config.toml
qk_norm = false
init = "normal"
batch_tokens = 32768
Each number is 128 + 32 x the weight over its row's rms, rounded and kept within 0 to 255. Layers, rows and columns count from 0. Numbers have three digits each. The size before them is the row's rms in percent of the matrix's.

# layer 4 attention key, 64x64, rms 0.0688, rows 22-63, columns 0-63
093:131155152126185168155098080121144114083176058137155161090121129190123119157140134104126166106118133165092179078158111163105135081128170076104055175077097147136146140140099134084099122100117144
099:125138136145195229095084118113163168109174065105108142104144133159125106086144161095079124090154178142120128171086038120107152138142109124176128136126118160111121106126123142100128074160140130
115:120119080092089151129142154129130136078108198126107127150131146079150171131136125169150071107160129108119155098140115047214103116083141120151148125126158174101145102174086104204147126134080120
112:166127127118139111121159112113136081099129193115121090114107179090152119139162127114144098137088175185194124141176179203180143145105125103054073123188105113160102167138112116146122092135109132
090:158091213180102147073094130126123111182136136099117165147099154117102114138142177110139065115073133152195110095147129138148109211122118092152124113084118185110085124154126127103105181135137119
094:099091122119139134167107129153135120103129186095118133111157153098156174200116148154104113156169097138095119055181167073127128111089139082160153124109137151076195107116166101182090095141127181
092:128124128105114144131115076156102100124103105125080095135136141208075171106191150115119145096163171147151085104161159164133176118136132149066122107136115095109137125119124122010161141173158111
100:109091197112048077159120177158116159124153178109129112098149148107174158093065112157081058150159157113161107099145134137178152149094159140136136144125124180099109163109130117165121128110075107
092:121112162098157106158128143131122069158119210159085112106149088116145096165088081166118040147166126132109187120084150167134123104148100114130103131149085150087169152136094164186116130140179129
093:093081140103139144167138143162167126147140085177061182097109075058129125149129164073109184119161109139094159114102108103097054134133141137147165153152093102115117170154133135157134103178106178
113:104139129141106179112164084124156163182139130136136149137149120154136127160090140124117114103105110117031100080151069075174120177104154126225174168078143191123119109145143133136133122108117138
100:164156164127116130106120190107103173185068184149108083113104146094103132081079113137154089106108161135097129108127200151129088179106140156124145160159100129112114063133136144091102107065178125
105:127142144105146123110149120160119168129104136158119169092120116097102153095092137163167123099137125125111128136113127085097076115138152106211115120079189162074159130143065203183188088127143187
121:116168133137148185125076074127123131153180065091143162090121109210088141108151163061127181156119115111097096164121106141053131143150125123116126108114077127125092147135094158063139122133162122
108:089172110117150074089146155092106160100079163124138177151065139097099077136138182167165105093105096146106151112123217153159141120105142171097168107122130131087097106069086131162113136148107129
118:140098126137079091069172114113176112147110150052109098099171124105125107110108092168139131116143058082178121116129073133154138174101129141120127121182127194113123192128144163109143111148071084
085:127105113167167129143145115144065163129179153118129105105174091078134093107155181122106123174092090119148112081136121133089148146189070102147090139099081159123137110097105212153103126200119132
099:138125129143097152074074136116129110095178159169143139112125157081102168150101171096150163157147150058090141158123052105157195142147101070109136132119118078086089171127170179117112150154130129
120:109077099096092127076082130163170143157097102134171176189125153129187154148102068120076116171111102097115143122080128078119111181104092098142149182142153146079157111185123135097122098142131128
111:143114150155164111097122092145148085087133071150161147104098116150130141164124128109055215181192150119107134143170082116120148142185099124121125113131150174088120085157142184084140118132135064
107:139129124110103162092108085180139158119127085110122155159122091113180112146162145120157142139159095068091136114147130048113078160146104151152168157116118197102108063194148150187091090137133112
107:149159086173101187093101124100115106184126049212120119125101118150164106147128166151105126113159117145140166116074135138142155123140079103105136117097149108102077104117150151058168077168151099
097:076165160105089134092114091138115140073155178106113093107129153085171138136107138186090103100157126127155105092153115105173121161166167135190121080146077106104180169164144121184149116099133067
082:172107151122139118083160124106120132138159146154106102186087105095143121073156054121130153166120097104086086115195121104161128080070163138108086101138099115072171118137150142094189155182118144
102:104161120136135166153126176145125083156134136185111100156152159129117080052132115199144120156127099079153137087107136067133098137100158117164169116115134109224099116091125133150138128116137049
103:140119134106133138082110101137176143116167077090121155134128122154101129089124136127171132104102164151075119098112083177068110172163146182189095121094152197172103127077145197103104146169102114
089:103134123177186175165096133140195158125130056139129209170132112127132135110109158127128136162122135114095168088100083149145136091179085157143082174130131118128104117067156062102133137144166104
096:133153146136162113106102151134065138092146117112073096131146098171157117111094217129154112100138091133130081078060173130114132131096223114117104121089181160119143142133137187115132090122149104
095:050101121154174146114146117183143122121105169136063101144156120122144134162098116093174151089162137120140134093116167077157099137125087185093144084094106129124067136140154097122025140134139114
105:120074147187121065127098123121158153129142182097111099117112112130153163095055146105093073193118124176115184107094169103117133106101146108167146147123138169104112085163059105142121097166143097
101:112166145095127127132169200109205149110124121105066155058128143116084121123088113124127133163103102145122122099157077079080116132190134139159100171080147142173129107083158095161124159098164159
101:102084136151108147096134150104143169122117093150138129167100157166077129104109100086169149161123127167110156103098144168171155096175154143092055090088116101188096149067156182100113146068115098
105:113093129160082127110122163158124117102103156161129093130145124104186170126117155140165076117152084119069099157154092087143093144111163131181117157146161192077098105103194149196107179105094122
098:127104185153089113166147110094124153085097148115185138149165148069094103128139102125071150104133142063128097088138102141168178156128106114124112113144092073103123103177134112193164076172177156
113:144162131168169168123100128147134144089092032105111159121119111126071118151192160116079143129105153110093122159084114150094130114149108125161147158081103115117184122084130158064107107159153199
101:147176126184097105160081095089114149124185120130115164157109120155166186114099076129133142101143138149082063091125143092133131172137073115176146128168125151173151102133107183059141152141157174
126:163151156093115126111145140149116056136126157100145075150190141168114140085108077163191164132096157178172095136176123193155147120099130143062109125132098097119102184176150132123100149098109114
102:136126129096152153138133117073125159074123062115101152184064101126130092102169179127089149107139143138074120046178132103139102109136116112186151131192150143078133115116082184139116107158124115
110:093158142186059113129149165135094110088144202121159126120127091129182164163075116136130107196123178092104172118097070113144140146094067119183133155101094113098160128148137101124135118155135086
108:148085178124108066070150145118121129155133141131116193161092131159083140087164064085132147124063107166127083157130117165105138147151134132088129148170134108201131157148126157121171158081128069
121:142093108082090130143142116108101096151101176156148143128071125090141112139125131133104138117166144079122153107144176105157130132078086084105183117191146167070128172224151116187091121132089143
098:170104121155128146084110126104169124135133142120161111147076159109120081150138105046074120099070167129127175143108166168091126178165078089128138102186166128074065108157110168124159147113120140